Each number is 128 + 32 x the weight over its row's rms, rounded and kept within 0 to 255. Layers, rows and columns count from 0. Numbers have three digits each. The size before them is the row's rms in percent of the matrix's.

# layer 8 MLP up, 576x96, rms 0.207, rows 484-575, columns 48-95
105:184128148126172086147112142130145155129167122135119094138102135102150116086107141111138115207073152140126139110139199179101152104123135130158087
092:104107051088160105197131162154146137075106169120132153126156195107156138127110146130141092147161142115121139048129123177203134072079132123162120
094:104170111180119092133127090145179141068110130105107089124096093154137080147135118061118109172130208090160150138103161127130162066096180161179143
089:172139136174118123143105110122127098101108161145123036159142113175139133110139113139126116141079114151148143131131110106127110147130089119088159
091:104132050158138061103099143119070134061083146109094114140126139181168129131129151109174141099188043100139140143182095136134147123154088080103149
087:125137165150123106127050133125106122166109140154070168154149131135089098120146149108129139171145159104132153100160129119043112100095117136106129
095:105176066103114071130121137130129074100138091112157103119102165108156147137147113144181136165106154150134139126166168126131065175107145106135097
108:160127139129157089170106180127144145166153197166188110130120090106139103103115197170166051128165126120129116035179109151094085111180064073126136
113:170131098177130142158133158115134131066106142157138161150105170120131126216107124128133122112155117118116087124142118083095156107093181156105118
104:082113154125187150155167138115101113164067147148124110051109090146126208144178096116185105158062078113128145182176096136065120133137115093124179
086:091137157136116136120109156153160142143082140133117011108142172142173105097144105137136150104160134133091135124169153126171077108143115062191096
102:159140099084146115137061131151168157158106080140204146114160157110156120113123093145190220128140136159142054134105132143142158156177124122085143
091:188116133155119184123127105146091153136121125197130158139175150166084140080142100169163146137085076110166135095139064185114058134069166121159152
097:090152107177183166145139159167145065117106138079168096192091139150153114153100105101149104144126135158129093145157104160148094152142133131120188
092:135081180142126103110095100165087163149090105091144078122119136159113135160137128160140069116105158099136129145194150134126155125171118160130154
107:124154089118170141108135131137171216131109145127058129191164157158210124125081147125149161141216133070103091131140139117132151128202086080112139
097:227119159046158098155151153149130142106092143178102105141071127134113119144221138110153093148124136145149132071114146139130182128068057157146143
127:108156111185135124130132142109211168177135141141090120108116166193201083170119147083129163117153156073160061121184175092099154084084141117164135
100:137113151104130131163160125175099114102117109102104148124160099144038126069114143131136166170164108139124132145127087105085103127055184133134182
148:127139106111194107180107099158172090070047120152118110124161101143168108118123129144134080161139124088162109044131142150145166082149161158185151
093:094131163067125115106085069107103182162113167098173158185210098101122112096110132159118130165101135067157096131178114089080119138111100155117167
097:091097116155178152081109157097192144065102116178156106154141170173136082128126128101156108197174121111088103118163131119126182144163104106089184
096:149072074151157115104131098145122132135151130128147135112195083119105062141131175143095114159121090110116149077164109078108093117136076110118166
080:152121153061191110133091122072054117104138107149121097085132166150090119120089147131105160100088147165125134085119088101185145164169094128130120
104:208109068131156147140138136164122088129171172138129114124119160132117179129113104075128127057137149149127144122105154181087122108133076145119155
101:091134087174153176098128117114108125128160213139095088137121165167118144094125129117148117142162125135049095137177149148191176158122133131172157
086:140128164132130062146135140105097109134120174125180146153133116153101128154178094099169095173207188138118054113161113069099153117178160157117097
086:167148114094151136103153099180130173138118151117122090150126143138121122197154113099150101160118120133161108092116141121217085121139099123073126
085:102196151106083145055110104120178189166085191118151166085159146156113092131131148122137119145178094086113090112125070192193124135114102126169159
092:106171144097158118126158045077122136169122150149101110149147114188116182086146154057160156084138118082161124177123114126171190138116139129095122
088:096139117123108101162100126143138118126119103117176082099167149135206147161176146123115122100152112143094101167154104047146109141109167051108108
100:102142134134116138157168133143177132132139103098122108121193102151117116155149140127169160147115155210163130169166125078093195157138161131101173
099:161123088130153105133163095092117125110095122123125117178149127101153058086215147146159124102132109167097129186019104085148130114122128165114143
094:069101131156177116107147198093083150150128156101140099090104130169101159113116151145185069083123180127120142135098152134167142168138138169173079
087:157117065181174148139150115148157108149101131070114106094110132192166119097114170069123170110107144079127082171130081133138092124173186110138166
101:169080087120165090075111136180144112120071198119174075108070138149067144140135130166154178152136128170107138087119173103108161213183134131147097
107:096111097112133111113116181141150160128095162111146180160112128140131053144110211165170160151122152140129147169184095134098096177149131079103079
101:156102135088075181134076118119168138110181168131096134140168128118152130136190130145075110142126157163114138176188077124096150117054136125166175
099:142114167166100122118096102070109106157128142132132119085214170133136076170152117169176127114091146187182140171149111138099162156091108167137128
088:119095111128127117098122128155161127180127144161136116049173103173126165170138101147166120075163121049113128074164095089130117106138101086114127
114:120131121074169109192130163070105137089157162153115140134135131114181081155118086133176127229170144098135189122159121115142128089195159106148162
089:093160103156181159123103079150111111160111166115138139116109130103173178160154128137205145165100119185134137125194109109104092114085121158159153
121:131081098106106156085122113117116105158134110160111127163140109122108117100113116192167138159154141139190097113103140152109201114087183149108126
101:120132110094133146166172113138115122099101099169095168127133127192089160114132131140159108167178141136131126163164121111130086125063103087183121
109:148145149119102125128136140127213157151096110163116224150117143072117158107142247108152101141141158141129097127109055112162145088081133190113132
120:142115099093124082077068028104102098095086062132120098127085145110104104118095126092069101093080123096108122131123146126127090100111111085104128
115:115140125174107145124169098140145165122154148146149160153166128080118114151150114114175115172141123135146045091137121172102105157129160053150126
124:103147111092147113112117125172166085135168172152167108121178150198155130183068144154151142101162104170128136136125125093091142150103117161111210
109:154136145124140095145079099118143077148089146095084188132075124151085121159115099150115123138175174182122125131087120147107119146160136190101109
085:123135090155091132089105090137120175145114152141098199153088107138059147109150154174143137094113147125177102123173131164102136052159177154170131
090:144115135162177077151098185154138124108122174122095151109107171127135145128124090133096121129152116104101073139132084130105130155168102182097094
092:157137099099122093141102188061101111115147095129107154135103155120138153151130139058166107142122075126079127122179126144086132089108154111151115
096:092106137142164137076122082097189176104087129162169144144145108169118146169111142121109149190122180102073119113200111102107127076098144077154170
103:113117124105198205102104076038076154134141152069181101180121135071166078154104147144101123134170092126152098076186137079136149126133111117105054
083:141138104164111131121122100098104156117146105155145170127069157129141109040131073089188144120151108108177136117143105187143063082102088101164129
124:153141081144174089163093155104135148157112149091176111108072114130066097113117129155117075168128120178106098185129140182149167090104122159130160
096:150150097125137080178180169148060143088087157132121153142122142146148111139144163132100123146163142109083112082134123080172083124121162096153076
090:155110125096153159115120103172127159179119111118131119170087166132098112145181088128178108208126092143102104117101137072191113080158133078159116
110:146115101134128099138120119088143156136123136126115108208127171135122100099113108073115077113096072148123147091128117098141122095129090129159145
104:100082086127131167117103173158178161176132101090140128148198177136147153109134162186136147142103142104117087106174185191126139130128144120157117
097:147118117213210114128193106134187187116153133165065137139147154157142190091130116137093145159169123179139127157114199153162112136095064148112155
100:136126133092083137181141124091107167112093106131186120080136190101111075076171111141141102141124147156157094169060129149127161124073124153136087
103:146085155090197082107141171135162121086104119097136099133106105216121142106163141105153111155090138126141077099056126137103124121119126161165167
094:126145113075144040181138112059071141175142163089160143095119123114113130127141171134116154111083155123149106123070163112105065122085159145125157
104:144134130119064102073091103139170175122146182139133125176124164079155193130152113130195095086141159199100127092173135064120102148144138187159160
096:107134140116149078126124151109135137112115150160167142098119191115116114071106146116187141157178110145050128146129113141134137093113148158068180
098:127130130138104142104114160093163200107119119106130070177111129085100159194116135061177151142151124082131033107116112132106118180121153116112189
099:112130058136097092135119106134115176075147151124139169091077130149099144082151092169111133130123197179108108102124156083151142143126170143177120
105:140121128076150121117137094117150154120177075128144091119127140113130064097132154103087093122159151150142205138158142140140049143108139109119094
100:199146106103116152088156142084135143078131133152056128167138094079200162130129123170112141125139126135152095092150113094124156104122093162107214
117:103184145139117184120097108110134166094141145105132080157142135128101065112175165153188110157107109138044121164105139149137072077109140160096146
081:132115137131141179149038148139144181108115047113124124152151155118178137094129075128126104072122135076041089157149162074119159075123112159128154
101:115115055118127113117136152113176167107137140176158080113177144120157179075096074108168144101103118156111103133148190143152071180138125128067121
098:163080094136149135113157154095113136101089126112138063135170162101106089130113110066088110119126062056150075129171132120101063169085083157156118
098:118091193159198127112144154163090173133127132154094208105104090123145141124168144176134077154133083129129126121196162115168153174156154147146158
096:108108096161094136117123195165101067132102171133222115159130189144122131144096148039175091117089121141118113141135151140092112123083185105110181
082:137202142097169127190098154156125081121092150058117147107151145136147062180085145094098125119122199107174131137184138106066088130114149114071090
111:120051113123154170113158058110166144124125129180140054113126090123063162112137165138163095100135144133168126137160115106136151116061131195096181
099:111086110076130158155177131160118170126158150175192160099172199162120132143061137165177094109135120121096150108127095130067103134091111069123165
093:149111087152133120173104118020135134129156083126172136197102054119173133119129192090169160137162153147123066149123095149176138079114122185135145
113:173158150153128172113132160079149116141112138128155065141129192179162137135105123070175130126201139135122117174104145144182119132100213129168135
091:089126117155139115168105156059078091095128159141082131117172157148151126239094126097129116189135162108135133128149075108133085141158128144155146
115:138192143073162127195132111070136136129125078183142128070206142119100119078139150176159107182102096159104122161132151097058186184104102103121132
113:113235116122119126154131118079177120119149126175135098120129152134163161122151174126167175164134188205158114175173107111137163202104118153088140
100:153153131168184090127145182150124161074138181165118172137151139149152150084116137139134113111162139111121084094155111100133164106150178154169129
112:141147127132106110186129156161176178131105157157161150084193158170143104179138110134097126122128154140136111087143161148163101103174135108187147
080:135146150195135151100110167121120111204097152088145139086076185150119157062179161177112113126160108139141150094162152100149130093113156175152144
092:169131110144126129072106155152130179134180137158128149105073118091159119132166135101158107106146130117146073150131143119144080161083128166099139
093:165134080132144146208097120142154092139125122148123132097197146122101139070109106099153109117097171131102212137161114155142130102103136115135109
095:117124172124136127152074087043141123083096128106145135137153163105184161145086069177136067166168161128086079144112164114093174128160118113061141
099:127148037150127118071093121117124096149113109132126089122098132114107132122130108132165135085127166143093129091123140152153066148141127160177197
099:142077114069149129108094182122209095143085124147149098098119101117124132090119066120078101144148178133108153107202067134105136197084132078134124